Weights of a small GPT-style language model, trained from scratch on English Wikipedia: width 224, vocabulary 8192.
Each number is 50 + 10 x the weight over its row's rms, rounded and kept within 0 to 99. Layers, rows and columns count from 0. The size before them is the row's rms in percent of the matrix's.

# layer 18 attention query, 256x224, rms 0.307, rows 42-63,106-127,170-191,233-255, columns 0-55
070:62 41 36 49 43 41 50 60 72 63 48 40 41 50 46 60 55 33 47 55 48 50 43 68 51 42 45 52 34 51 50 63 63 57 32 57 41 52 47 46 45 39 49 55 59 60 45 44 44 63 58 46 64 29 47 44
076:52 50 50 61 57 56 50 61 50 48 53 49 32 36 43 49 63 40 50 79 67 36 62 51 43 48 41 51 47 40 57 47 53 69 31 59 37 50 56 42 46 38 57 54 67 64 62 53 40 50 45 53 54 53 48 67
070:55 47 68 40 36 50 56 43 64 50 46 47 27 52 29 59 49 44 63 58 41 58 35 41 48 41 56 44 37 56 54 49 49 56 22 53 59 74 44 54 50 49 54 49 42 58 63 55 53 58 54 53 58 22 57 49
079:56 61 35 58 63 25 48 29 56 67 61 40 31 59 55 56 66 55 57 34 36 50 47 51 44 49 53 39 57 48 40 48 56 47 60 63 65 36 31 51 40 50 32 39 48 58 50 55 47 44 46 51 46 34 54 62
087:52 45 79 59 49 19 47 53 46 46 43 33 61 39 60 57 58 33 47 33 50 44 40 68 66 57 57 61 52 42 47 46 53 46 42 63 50 44 44 49 49 41 46 62 61 49 44 43 49 47 46 66 50 52 48 45
082:37 44 40 32 61 39 51 51 54 54 54 48 50 60 55 39 49 48 47 61 37 35 60 59 56 65 48 62 31 61 49 52 57 57 58 48 27 61 54 46 51 44 27 62 68 63 46 35 35 51 25 55 40 36 42 52
082:53 34 36 29 57 45 41 26 55 49 41 42 56 68 45 38 45 39 44 30 38 56 52 50 44 67 40 48 40 52 51 40 58 45 40 52 48 59 48 60 67 55 32 70 63 38 26 57 50 47 53 54 47 61 44 28
097:50 52 52 47 58 44 56 43 44 60 59 56 29 51 59 30 43 70 66 52 40 40 25 24 53 56 37 62 37 68 49 48 53 49 42 56 51 43 53 59 33 58 48 48 47 54 47 53 49 44 37 44 50 44 49 40
093:62 49 31 47 46 53 33 38 48 58 51 46 55 54 41 53 45 30 67 56 55 44 44 41 42 58 58 50 49 39 43 43 53 74 54 39 49 62 64 53 38 46 47 52 49 49 37 57 32 49 58 43 52 47 46 54
090:67 34 45 38 60 46 51 42 43 67 64 70 49 62 57 51 56 65 58 46 44 65 62 59 40 37 40 30 42 52 51 53 67 57 35 47 40 56 41 51 46 55 43 34 51 52 37 48 47 57 45 47 68 33 51 52
092:48 50 44 40 52 68 51 68 49 48 43 52 35 52 39 53 47 28 65 50 53 37 57 57 48 54 30 63 51 50 58 44 63 40 30 55 54 49 53 45 44 43 33 49 64 60 49 52 48 46 70 67 62 46 21 49
090:44 47 49 36 26 53 58 60 58 65 40 33 57 57 55 61 49 47 52 46 45 54 34 61 49 33 66 41 45 32 61 48 75 48 47 49 34 43 53 66 57 63 40 47 39 62 43 43 48 55 35 68 45 38 53 70
089:62 55 45 52 40 43 51 40 54 39 45 50 54 49 32 47 51 64 43 42 25 61 26 49 58 46 51 40 64 43 48 66 23 29 52 49 43 47 31 39 55 51 62 51 37 54 52 46 47 58 53 53 45 52 44 63
089:48 44 38 51 47 60 38 47 47 54 56 57 50 55 62 48 55 54 54 55 34 57 55 35 43 39 44 45 48 37 56 44 43 43 40 51 62 74 42 56 53 29 34 48 51 32 42 46 46 42 57 55 56 32 56 57
094:51 50 55 63 38 45 50 60 58 56 51 56 52 49 50 56 60 43 56 48 51 67 47 55 65 49 60 74 41 65 77 54 56 54 45 45 55 57 53 60 45 51 52 43 43 54 51 40 35 45 37 45 48 33 58 40
096:48 44 40 47 61 69 55 61 46 56 62 66 64 23 43 54 53 34 58 47 58 52 71 60 47 37 38 59 39 46 63 43 61 49 60 39 57 62 45 55 54 50 43 39 47 57 68 35 44 51 54 62 52 66 57 49
095:27 45 47 47 62 75 42 74 57 61 48 64 46 66 35 42 57 57 42 54 48 55 35 36 55 35 53 61 44 36 56 39 61 51 50 44 45 53 53 52 50 53 54 65 63 60 67 53 50 59 70 40 55 50 40 61
089:53 44 72 74 61 48 51 60 49 47 57 53 64 51 54 45 48 17 42 43 44 57 65 48 43 53 34 77 48 56 53 58 36 47 40 52 54 51 58 44 55 30 46 59 59 44 49 37 50 39 58 56 65 58 56 37
087:46 32 49 64 42 45 58 61 58 61 52 57 53 50 54 41 55 44 39 51 63 36 37 57 50 47 31 51 49 36 26 47 56 61 59 49 65 47 54 47 35 51 66 53 50 52 46 54 29 42 34 70 55 38 49 46
100:34 35 48 59 46 44 49 69 59 59 39 60 48 50 45 69 49 55 36 34 47 60 41 56 40 59 50 36 65 27 58 51 39 33 41 48 46 41 44 49 52 47 47 71 60 53 54 47 62 52 55 49 40 56 58 55
092:45 83 43 41 44 45 52 54 41 58 48 50 58 52 51 64 70 53 42 71 45 65 71 60 44 54 45 58 61 33 54 40 74 53 43 45 38 56 67 46 35 50 40 47 64 44 63 47 43 52 42 35 49 29 40 59
095:49 30 45 54 60 52 51 34 53 39 42 44 52 33 51 38 53 58 49 57 60 47 57 49 46 57 44 71 46 44 46 51 62 58 50 33 42 25 51 49 35 46 59 62 46 57 57 47 51 42 69 44 51 66 53 57
099:57 61 57 57 66 38 54 59 43 40 40 60 49 46 56 44 36 61 57 58 65 34 60 45 52 65 49 43 46 49 38 69 60 52 46 63 44 62 31 65 46 63 49 37 50 54 48 32 51 62 28 46 57 69 47 54
096:47 61 59 57 61 53 56 46 30 51 47 55 44 12 42 54 42 52 54 47 59 33 45 27 42 60 60 39 39 43 61 62 56 59 46 51 53 45 50 61 60 41 73 46 57 62 46 58 53 61 43 43 52 63 58 30
090:57 51 30 55 49 43 58 50 57 61 63 55 49 61 50 49 60 67 68 55 57 53 59 51 53 42 48 52 46 29 45 52 46 70 51 51 61 48 45 60 27 69 66 52 35 62 68 45 46 51 47 54 53 33 67 60
102:51 29 55 49 42 54 34 45 67 43 70 49 48 49 48 40 58 49 65 50 40 49 57 57 34 48 44 47 61 57 54 39 51 56 62 52 39 56 59 49 77 45 46 66 36 62 68 54 45 56 53 58 54 60 40 34
086:51 59 54 37 63 61 34 46 46 43 26 37 55 51 46 60 48 40 34 36 55 58 50 47 51 51 57 47 57 24 56 52 31 51 62 54 43 35 50 26 62 61 60 65 68 33 40 64 52 49 63 50 52 57 42 39
097:39 39 44 46 54 49 49 37 65 43 44 65 65 55 50 55 45 49 36 41 59 55 55 56 69 47 52 66 48 51 57 47 50 56 66 53 27 50 59 39 48 45 48 58 62 46 47 54 28 49 48 43 42 31 43 60
095:46 46 46 53 49 85 43 60 39 57 44 48 45 60 30 60 47 46 61 51 46 33 37 62 42 57 53 63 51 53 71 38 57 40 48 44 52 39 39 48 57 56 63 46 52 64 40 38 27 45 77 53 51 47 64 51
099:62 50 57 37 45 30 48 43 56 53 47 61 52 49 48 44 55 47 34 59 60 62 39 54 62 46 54 43 59 72 54 60 51 45 49 52 55 47 38 41 61 55 51 45 51 54 58 48 43 46 44 47 59 61 53 57
107:50 63 47 43 32 64 50 41 53 28 44 54 37 40 56 58 34 47 63 50 58 46 50 58 56 40 62 52 44 64 56 30 40 43 67 33 35 50 55 41 46 57 47 41 38 60 63 35 53 45 44 47 56 67 58 67
103:51 62 67 50 60 39 45 48 60 55 66 60 53 68 50 31 48 62 38 50 49 60 41 42 46 48 31 41 40 54 43 48 55 68 57 53 56 52 43 53 50 70 49 45 46 74 58 59 40 48 35 58 59 28 33 48
097:59 42 38 50 60 61 45 54 56 50 41 52 34 42 71 53 59 56 60 45 54 49 30 48 51 27 50 50 46 47 55 25 46 64 46 61 46 65 35 49 52 43 54 34 65 40 49 57 40 44 54 46 49 37 31 62
093:53 55 64 62 27 41 40 43 48 51 50 48 67 47 46 44 52 46 49 48 46 42 52 48 75 51 55 73 41 49 46 52 63 55 46 49 28 65 46 34 51 47 40 42 39 46 55 22 38 61 41 55 42 33 45 52
091:55 43 40 56 62 42 57 43 43 47 48 56 45 44 40 54 51 30 46 54 48 49 42 61 34 68 41 38 71 52 51 48 47 56 62 66 49 63 45 38 49 46 59 61 49 51 36 56 53 37 50 57 58 44 40 49
081:55 40 51 43 56 47 39 42 51 41 49 53 52 48 47 56 56 30 46 33 41 65 53 54 57 46 40 48 47 52 46 39 43 29 58 40 67 36 40 25 50 28 43 69 60 57 51 32 43 60 55 46 54 53 39 44
090:59 60 42 48 39 45 44 54 55 38 38 52 52 39 54 45 71 68 33 60 45 52 62 55 72 56 36 42 43 53 41 49 45 54 49 28 44 50 50 51 43 45 42 55 69 46 45 56 46 45 49 74 57 35 36 71
085:64 45 50 32 43 60 43 60 53 67 44 53 46 47 46 52 40 60 46 58 61 58 55 55 64 27 51 57 54 53 52 48 59 54 54 31 56 69 40 47 42 44 54 43 46 59 66 65 62 58 39 53 61 48 50 71
095:46 73 55 56 47 56 43 58 55 55 46 43 52 41 64 50 56 74 45 53 45 51 45 68 72 44 33 60 52 60 61 43 62 50 48 36 45 38 62 48 52 58 49 63 51 32 44 51 45 48 63 68 38 32 42 62
093:53 51 65 56 57 50 51 58 60 44 62 55 47 57 40 52 58 42 38 42 27 57 64 44 39 48 38 69 63 48 58 55 40 59 52 32 50 53 31 51 59 45 55 64 39 42 51 55 60 38 70 56 55 51 64 35
089:47 59 59 42 45 63 56 43 53 48 57 52 40 40 66 35 53 62 43 33 47 50 44 55 62 45 51 44 48 40 49 51 55 56 39 49 55 32 31 44 49 60 47 46 41 66 48 36 54 44 49 55 62 31 51 52
095:35 51 47 43 56 50 58 69 45 41 40 61 71 27 44 54 67 42 30 49 58 54 57 55 64 58 60 45 41 41 52 48 71 37 58 63 49 55 66 51 49 62 47 49 59 46 37 55 48 65 61 48 54 45 42 57
100:61 49 33 58 38 41 40 60 33 57 53 50 45 46 54 49 59 63 41 54 19 59 55 56 44 51 45 41 70 43 37 47 41 48 60 44 49 51 53 72 54 39 54 37 45 56 44 39 49 51 67 45 49 36 64 48
094:35 46 50 45 65 73 43 57 51 38 46 54 54 34 58 38 39 46 32 54 80 41 60 56 62 52 46 68 48 44 49 37 43 55 61 44 33 38 48 57 50 53 34 54 67 57 58 56 53 25 63 46 50 38 38 50
082:53 49 45 50 62 47 54 45 66 56 36 58 67 41 57 48 49 52 54 43 44 58 60 51 37 59 69 46 57 47 56 60 44 47 66 50 32 37 56 49 54 55 53 29 55 51 47 63 47 61 45 58 45 45 54 58
088:46 54 45 24 55 54 36 52 52 48 60 68 50 58 46 52 55 30 50 53 65 55 42 61 36 48 49 64 42 64 36 44 51 59 56 58 64 42 54 30 37 43 44 63 37 49 47 46 62 50 34 67 41 54 36 31
086:53 40 56 36 57 62 55 60 55 49 47 48 53 33 35 44 55 53 49 66 45 52 48 37 50 46 57 44 37 39 50 57 61 60 41 44 35 80 45 56 67 52 51 31 56 50 65 60 45 52 58 46 54 30 57 46
086:46 45 52 46 67 53 50 48 43 68 61 46 38 55 65 47 37 46 55 48 56 43 51 40 63 63 34 55 36 62 48 57 45 47 55 54 59 26 47 48 53 57 38 41 42 50 56 47 34 53 24 50 54 55 36 45
078:54 51 66 58 55 35 51 50 38 63 41 41 83 45 56 56 65 51 38 42 53 46 58 46 42 57 49 49 59 42 49 50 52 51 62 51 49 39 54 43 49 47 38 46 67 35 36 51 54 43 37 58 49 61 39 47
084:42 59 55 71 52 38 58 42 48 39 58 30 59 74 56 45 58 36 48 45 52 43 49 54 41 62 39 54 53 51 60 48 52 45 52 53 46 22 51 51 37 55 50 61 61 36 40 41 52 42 50 64 48 68 46 42
092:38 50 51 50 57 50 30 48 52 40 45 43 58 50 39 55 63 43 32 29 21 64 44 43 47 56 46 48 53 32 52 62 35 37 34 52 45 49 48 53 44 42 32 51 65 47 22 45 49 41 47 31 33 55 52 37
099:51 48 32 39 45 26 63 38 46 48 64 52 55 76 52 35 53 60 59 43 45 47 36 30 45 54 49 42 41 54 54 56 48 44 52 61 61 40 50 68 34 51 53 60 29 60 51 55 44 51 37 53 59 48 74 46
106:61 47 38 48 48 36 50 50 49 46 50 58 57 45 50 51 53 67 61 45 49 48 67 43 54 46 65 43 61 48 42 69 49 55 64 55 39 57 60 46 64 58 64 43 48 54 47 38 46 50 10 30 40 44 61 49
098:57 43 65 40 79 56 45 51 44 59 64 53 55 66 59 43 40 51 64 50 61 65 60 39 55 49 39 42 33 69 52 48 53 68 40 58 42 52 50 52 67 49 40 32 52 55 24 54 49 62 49 46 68 18 36 44
098:34 53 41 27 52 60 49 65 61 50 44 47 38 50 34 53 35 39 46 38 52 57 39 45 26 49 51 54 37 37 56 22 53 52 37 52 59 69 65 49 59 39 43 57 60 51 56 51 47 58 45 46 49 41 31 28
095:39 39 56 55 53 55 61 51 61 55 41 44 59 46 53 49 48 17 56 55 59 42 39 54 40 46 51 68 34 45 60 36 67 58 60 31 57 34 53 45 52 65 48 48 55 61 64 46 36 47 32 62 52 52 48 44
101:55 49 47 65 32 40 49 36 54 52 46 59 58 52 57 64 67 62 46 54 36 44 26 63 46 47 50 54 69 49 50 59 29 49 45 55 32 46 65 59 49 47 59 51 48 49 52 46 56 50 58 46 62 65 49 64
090:49 55 44 59 59 60 51 33 45 49 54 39 44 57 54 35 57 61 58 51 45 50 49 31 41 46 46 49 64 58 55 55 25 53 47 60 48 58 47 57 55 21 44 31 66 56 46 41 51 42 51 50 62 51 45 55
095:60 55 51 64 34 55 39 56 55 56 49 56 48 45 35 66 59 47 46 49 48 54 58 50 65 54 64 69 36 47 46 56 56 60 45 41 51 57 36 51 31 56 49 39 51 39 42 47 51 57 51 47 44 26 46 47
098:56 30 40 50 66 67 40 73 50 52 55 68 58 34 38 52 46 41 55 52 69 40 62 57 41 38 60 50 34 50 48 43 43 61 56 41 53 78 23 46 67 49 43 49 50 61 62 47 40 59 59 67 52 62 45 48
097:26 46 57 62 52 62 72 68 77 50 54 54 64 58 38 43 54 71 53 47 49 52 31 50 63 37 49 94 47 47 44 71 47 53 58 51 49 47 54 66 43 62 52 62 44 38 44 46 48 45 42 38 57 47 54 51
093:54 39 60 68 54 49 50 44 38 46 58 58 63 39 47 52 32 39 40 53 40 62 56 48 51 48 51 60 46 55 41 55 35 40 42 52 65 64 52 47 59 36 51 57 50 47 38 49 43 38 42 55 58 53 59 40
097:53 61 56 66 41 39 47 40 52 49 50 43 59 41 49 56 38 35 33 48 51 43 37 39 51 47 45 40 44 41 48 62 50 53 58 56 57 58 62 51 34 55 59 47 45 37 39 48 36 55 36 67 55 37 44 53
098:44 40 45 46 65 57 39 69 63 42 37 72 46 64 53 49 44 49 56 49 51 63 34 63 56 54 49 53 53 50 55 57 57 38 54 59 43 42 45 36 64 49 44 60 57 60 60 60 56 61 85 45 37 54 53 48
096:45 61 27 42 48 42 60 39 45 69 57 63 67 59 59 43 50 60 33 59 46 68 55 58 32 46 44 52 56 38 46 38 74 49 44 40 51 62 65 57 51 62 45 32 49 60 47 64 34 53 36 47 47 28 49 54
098:44 32 57 46 51 56 46 35 68 41 51 46 56 33 61 37 49 50 40 61 70 48 48 44 57 38 51 60 42 52 44 48 52 62 56 37 37 25 56 55 45 49 58 51 57 49 48 49 48 52 72 34 51 65 51 53
072:67 50 45 48 58 49 53 39 41 61 44 43 54 53 52 62 43 37 46 40 46 60 30 67 49 51 43 39 40 60 36 52 44 51 35 50 39 53 30 41 63 48 43 70 47 56 31 45 45 56 54 43 50 57 33 15
065:60 45 45 37 49 54 42 41 55 64 47 50 49 51 31 64 37 43 53 53 42 59 32 64 47 41 49 30 33 66 46 63 55 60 27 59 44 69 36 55 56 41 41 60 60 45 40 35 56 64 63 47 52 43 36 41
069:41 45 66 54 41 58 57 60 57 35 48 53 33 39 45 50 57 56 44 71 59 41 64 49 45 46 52 47 50 40 80 26 43 49 52 59 60 54 60 42 49 45 63 34 58 62 65 44 48 48 40 55 59 53 63 66
076:66 50 61 37 43 44 50 36 48 61 50 51 34 45 25 55 37 44 55 47 57 59 25 55 45 47 48 42 41 56 47 44 56 56 10 60 53 61 33 51 49 39 36 60 49 55 54 52 42 58 53 47 53 16 41 46
067:50 58 46 39 56 35 43 45 52 57 42 37 56 71 49 51 59 58 51 41 28 64 29 64 53 52 42 24 50 44 34 58 63 60 44 58 43 56 42 62 45 49 29 65 52 38 33 72 57 49 61 50 51 26 56 52
082:53 46 58 63 57 32 50 47 46 49 51 30 45 49 44 41 43 35 48 36 72 41 40 56 62 52 43 61 46 56 40 47 51 57 38 55 52 40 36 57 64 47 60 48 69 47 49 46 48 48 48 74 53 57 53 44
090:51 50 46 35 57 48 48 44 56 46 50 54 53 65 62 36 40 43 58 43 44 55 59 41 55 53 50 47 36 57 40 43 45 63 66 38 25 71 51 48 45 58 44 38 54 59 69 36 40 52 44 48 47 35 33 48
081:32 48 28 35 59 41 49 41 46 39 31 34 37 55 44 31 51 32 42 30 50 33 35 55 48 65 42 30 38 44 52 43 48 53 35 43 50 56 52 62 63 40 30 49 62 44 31 52 50 58 58 53 43 54 40 20
095:43 69 57 36 65 36 58 34 67 64 71 53 33 64 60 42 43 62 64 39 36 50 39 39 55 63 46 63 40 64 55 46 42 45 46 53 53 34 49 50 44 54 49 53 53 53 50 46 45 50 45 39 42 47 69 43
092:57 55 46 47 44 67 32 31 50 51 56 57 41 50 36 56 47 29 66 52 54 42 45 52 35 54 55 62 57 57 33 46 58 65 43 32 54 47 49 41 56 53 46 68 64 47 52 32 44 53 56 55 59 64 47 58
095:57 43 51 50 56 68 54 41 43 66 59 74 57 70 55 58 46 59 62 40 42 62 63 60 56 43 31 44 49 65 60 54 53 59 54 53 41 47 43 48 42 55 37 41 55 62 50 59 50 50 45 48 65 20 36 51
094:53 38 41 50 55 55 47 62 55 43 48 45 32 66 39 54 46 27 53 40 42 56 60 48 38 47 38 54 47 38 56 32 46 41 31 57 55 53 60 48 53 55 42 46 54 56 44 49 49 40 67 54 60 44 48 49
083:55 52 57 61 26 33 49 52 59 60 48 46 48 52 53 67 49 42 40 48 46 53 46 61 51 59 55 46 55 34 42 43 54 44 43 47 33 47 53 45 48 59 38 52 36 56 43 45 52 49 46 61 52 42 51 53
095:47 58 32 50 25 38 48 37 60 47 50 46 68 52 31 45 46 49 45 46 31 57 24 47 46 48 38 45 59 36 52 62 44 40 49 49 38 51 43 46 57 55 54 49 39 51 52 51 38 59 60 48 54 52 47 57
093:48 40 45 49 45 61 48 44 43 58 60 62 50 49 49 41 55 57 64 51 40 44 42 39 42 37 36 45 56 33 53 57 43 38 47 47 73 73 57 54 58 30 48 50 57 53 50 47 58 44 55 52 60 36 49 57
092:56 49 52 55 48 49 39 56 38 55 35 42 40 42 47 53 54 59 57 55 61 61 54 47 64 47 56 69 26 77 59 41 52 69 41 53 55 72 44 64 43 54 51 48 52 54 47 45 38 62 44 47 59 34 59 38
096:56 47 28 59 58 71 34 68 49 51 63 69 63 33 31 61 50 30 50 51 64 52 66 46 40 35 51 59 47 52 49 41 53 55 71 35 62 57 49 50 43 49 54 42 53 52 59 38 44 53 52 64 52 59 55 59
093:30 44 48 51 55 59 59 74 57 53 51 47 53 51 52 57 44 70 41 41 38 55 33 41 64 39 44 57 49 40 52 45 58 42 39 43 36 58 47 46 56 50 53 47 49 33 49 44 47 55 51 39 60 57 39 60
094:63 50 66 74 57 43 40 59 52 49 45 46 47 58 31 57 34 31 46 45 38 61 64 52 46 56 45 59 50 61 43 52 46 44 36 46 54 56 73 40 41 38 48 66 45 39 51 45 45 56 62 44 54 55 52 43
093:61 42 56 38 44 53 52 60 57 59 60 52 64 57 45 50 43 34 50 49 68 28 52 48 52 39 38 52 46 41 31 66 37 71 54 55 59 70 38 33 39 55 66 45 44 32 49 57 37 54 53 68 51 48 43 48
095:40 28 51 57 44 58 37 59 52 51 41 62 51 46 47 53 45 34 50 43 64 65 56 50 43 56 44 46 57 28 57 45 45 42 49 51 44 37 47 42 55 51 47 62 64 55 51 60 53 57 66 56 40 73 60 58
095:52 71 48 41 54 51 44 44 43 55 41 35 58 58 49 60 68 53 39 58 40 61 57 53 39 54 48 58 63 42 57 36 49 43 58 55 43 60 68 44 47 42 49 41 41 42 52 52 35 49 45 44 38 29 34 49
097:43 46 53 35 63 75 43 29 50 30 54 50 54 40 43 50 51 59 41 57 61 48 59 56 57 75 58 65 50 54 46 44 70 40 53 35 31 33 49 53 37 52 59 58 52 55 52 54 48 49 68 36 43 64 55 53
# layer 18 attention key, 64x224, rms 0.286, rows 41-63, columns 0-55
080:53 51 57 56 34 38 62 79 54 43 39 63 53 63 58 60 45 55 40 48 58 55 43 59 61 57 47 46 43 74 65 46 35 54 43 56 50 47 43 68 44 73 47 60 63 72 52 58 44 43 51 55 47 37 50 48
055:61 44 55 59 49 31 57 48 55 59 46 39 52 53 52 56 46 44 52 45 58 52 40 41 47 46 53 46 39 52 38 47 56 52 41 54 47 63 49 34 50 49 56 51 52 42 46 58 46 43 39 50 42 44 51 48
072:62 45 34 43 54 47 47 51 63 53 29 60 32 38 37 51 66 57 73 62 51 46 62 58 54 54 56 35 40 46 42 62 61 51 38 37 32 49 43 56 39 33 47 39 45 55 66 41 41 67 54 45 45 39 45 38
058:66 42 60 47 58 40 50 44 64 48 20 56 56 39 48 50 45 56 68 50 56 43 43 52 47 50 63 50 54 51 51 47 41 56 48 55 43 63 54 43 43 40 60 49 49 61 53 36 62 57 65 35 48 38 54 33
068:45 51 58 55 33 35 52 65 64 51 44 62 53 60 54 61 49 47 42 55 65 51 52 39 44 57 38 48 39 54 41 39 47 54 59 57 49 37 49 52 44 36 44 50 44 45 58 57 63 50 67 69 42 46 37 37
078:47 58 36 56 48 31 52 35 47 44 46 43 52 47 44 59 49 41 57 55 57 42 47 54 55 55 64 41 48 59 55 41 53 41 78 47 50 18 47 54 39 50 58 71 56 47 47 66 52 48 49 56 38 64 50 43
070:47 59 52 52 47 61 22 58 69 32 34 50 72 47 46 51 60 46 36 52 48 45 60 60 58 36 47 65 55 45 46 58 64 44 45 52 53 37 59 50 55 48 54 86 50 46 28 53 52 48 60 68 38 55 61 57
082:46 52 60 50 57 20 58 42 49 48 38 55 41 49 52 68 40 54 48 62 52 52 58 45 54 64 47 41 54 48 48 53 39 34 45 45 52 65 33 65 67 62 55 54 57 45 47 51 50 34 62 46 41 41 44 34
091:43 40 50 46 36 36 39 54 32 53 45 80 30 57 42 39 37 49 61 56 39 58 53 57 52 55 26 47 47 59 63 50 49 42 47 55 55 85 49 47 55 41 61 43 41 46 41 45 58 47 53 69 54 60 64 49
090:54 76 52 58 40 45 46 53 38 51 46 46 71 64 53 63 42 52 27 51 33 53 52 38 56 59 33 58 46 54 51 60 56 56 58 50 40 56 49 46 47 63 42 51 55 49 35 65 45 45 58 61 43 50 35 46
111:56 71 29 40 60 29 60 34 33 61 66 60 43 81 49 49 42 63 56 63 38 58 63 46 53 58 42 36 46 61 35 66 65 49 45 59 43 34 37 50 55 53 43 31 52 48 39 49 62 62 55 42 49 36 53 56
102:56 37 44 47 51 70 51 41 53 50 46 40 31 30 54 40 48 65 56 35 58 50 55 47 49 55 50 50 55 47 39 23 58 57 41 43 56 48 45 61 53 37 45 57 52 41 67 43 56 58 59 47 58 45 56 54
120:64 64 49 52 50 50 55 52 70 45 47 42 45 46 60 45 57 35 68 57 53 49 59 44 48 52 44 65 50 37 56 31 61 52 54 42 50 56 40 57 61 65 46 67 46 58 52 40 56 57 47 58 41 33 50 60
102:53 41 39 57 37 57 42 62 60 51 43 55 81 41 40 44 66 42 41 51 48 61 33 37 37 39 50 63 52 46 42 57 43 43 65 44 47 49 59 50 55 51 61 62 55 56 45 45 54 40 46 38 54 51 40 59
124:56 42 40 65 33 51 50 48 53 33 30 54 46 42 52 53 55 58 48 46 50 56 53 42 51 53 49 56 42 51 52 18 37 43 42 48 44 61 59 45 34 36 46 45 45 63 51 63 46 57 53 49 48 57 56 49
117:40 48 36 49 45 48 49 44 49 49 54 60 40 54 59 51 51 54 50 51 56 45 26 43 50 63 47 36 43 59 58 46 57 58 42 56 46 58 56 46 45 25 49 61 48 50 74 51 40 58 34 46 53 49 42 53
125:65 60 40 52 43 56 50 54 37 53 34 63 48 38 59 52 54 49 40 58 44 52 64 65 40 39 58 74 54 46 55 47 42 63 47 51 38 62 29 45 55 36 78 47 56 59 49 49 53 42 53 50 52 60 60 49
118:42 45 45 50 43 33 67 54 54 47 50 54 48 51 46 55 47 67 54 62 38 64 40 66 47 43 33 47 41 40 54 49 57 50 44 54 46 44 48 49 49 68 40 54 52 51 52 64 53 53 53 69 36 37 57 52
125:52 44 68 63 66 49 53 58 46 54 75 51 55 47 46 65 29 48 39 53 51 74 59 47 39 49 51 61 46 71 48 52 39 34 56 59 52 67 61 27 55 44 56 60 53 41 42 47 60 46 61 37 36 66 59 57
119:43 48 58 49 29 66 45 55 59 49 27 55 45 45 51 60 46 50 53 42 49 33 52 59 50 48 58 48 61 63 41 61 65 47 47 54 42 46 39 50 47 37 67 41 51 42 60 40 38 54 41 50 61 43 42 28
122:44 43 39 37 59 62 48 55 40 57 41 40 48 49 43 73 63 56 50 32 44 54 53 57 39 44 65 38 64 57 55 52 58 61 58 49 41 45 46 65 63 66 53 53 63 60 47 50 53 50 52 31 44 46 57 44
121:47 68 60 67 44 60 51 65 46 54 55 59 65 50 62 32 49 44 56 50 57 50 43 39 47 60 36 56 48 42 56 33 50 55 36 51 39 58 47 61 62 44 43 32 62 51 58 45 29 53 36 53 57 29 51 50
121:55 37 45 52 49 63 36 35 50 53 60 45 46 41 52 62 41 45 56 63 54 54 44 41 60 51 52 50 35 49 53 38 52 60 61 28 47 51 44 41 31 63 53 43 58 40 39 56 49 46 47 51 43 43 54 61
# layer 18 attention value, 64x224, rms 0.513, rows 0-2, columns 0-55
099:70 33 40 32 45 65 66 59 46 65 47 56 44 40 47 63 56 46 54 44 45 60 46 45 48 61 47 51 50 46 44 50 53 79 45 45 55 58 59 55 41 52 58 57 50 51 62 58 54 49 44 53 37 57 69 66
100:56 53 39 34 46 54 50 43 41 57 48 54 45 43 49 67 31 44 30 47 39 41 47 57 47 49 58 54 40 40 16 54 57 46 49 69 48 55 55 46 38 37 46 74 31 45 55 62 39 33 61 64 47 49 38 62
100:41 37 48 38 51 40 45 41 42 57 38 41 65 53 49 37 62 58 56 50 72 47 42 46 61 34 36 62 39 61 26 48 48 34 54 43 61 48 35 35 46 28 71 47 50 45 48 49 51 59 48 46 48 43 50 53
# layer 18 attention output (transposed), 256x224, rms 1.09, rows 0-2,64-66,128-129,192-193, columns 0-55
095:32 42 53 52 48 56 38 71 63 66 51 52 41 40 39 39 43 42 66 56 54 36 42 17 51 46 52 57 55 54 43 50 46 53 47 53 38 51 50 46 44 43 58 43 57 31 48 54 57 72 52 40 61 48 41 48
092:35 47 46 52 58 43 46 46 57 63 54 48 66 39 84 42 43 56 56 63 37 47 52 45 58 50 69 55 42 54 62 39 45 33 54 50 40 58 47 47 41 52 45 46 52 36 32 46 51 72 46 57 26 59 23 51
094:54 53 46 63 42 51 51 56 34 39 42 57 59 33 55 43 48 46 41 53 52 35 55 50 47 56 42 61 39 70 54 42 35 36 38 46 57 40 67 65 58 42 59 50 46 45 52 58 45 56 47 58 57 57 45 51
074:47 49 60 58 35 50 60 55 39 49 44 36 54 41 60 61 41 62 54 41 47 44 48 66 54 52 51 53 56 66 46 56 64 52 50 67 44 57 63 52 57 50 54 48 55 52 40 42 53 45 26 60 41 45 47 55
078:41 47 40 62 48 53 59 54 40 36 53 39 54 41 40 39 57 47 67 51 43 57 66 44 42 42 53 64 62 35 42 62 54 57 50 41 53 40 50 67 45 45 47 48 57 61 64 64 55 48 51 56 59 56 44 29
079:58 40 40 60 57 53 60 49 56 56 25 57 35 56 39 48 47 42 55 45 43 62 31 52 51 42 57 55 38 31 54 47 57 46 48 45 44 71 43 40 31 35 55 48 43 49 40 46 45 46 52 44 59 62 42 46
091:46 64 52 55 56 49 49 34 49 38 67 45 56 53 64 65 63 63 47 42 41 45 54 59 54 51 49 46 45 62 46 59 36 33 38 47 56 61 37 50 56 55 56 56 45 72 43 45 32 26 65 61 48 33 36 46
088:41 51 42 48 46 69 51 40 51 47 36 51 62 57 24 53 64 44 47 59 55 51 56 55 30 52 50 56 47 63 44 51 48 56 57 55 54 49 47 38 50 39 47 54 50 61 64 47 61 30 43 34 63 54 65 64
124:63 61 53 54 33 41 56 59 44 34 43 67 43 53 44 30 41 58 51 37 48 61 49 41 50 45 54 43 52 32 45 43 60 58 39 48 49 29 65 49 52 44 29 55 47 36 56 50 63 59 44 47 53 52 61 54
133:61 48 58 46 62 33 52 51 45 48 52 51 43 46 75 53 41 45 42 41 64 33 52 55 64 40 50 48 50 48 56 52 56 59 45 51 60 53 57 60 44 58 59 53 54 45 41 40 33 64 49 67 47 37 50 41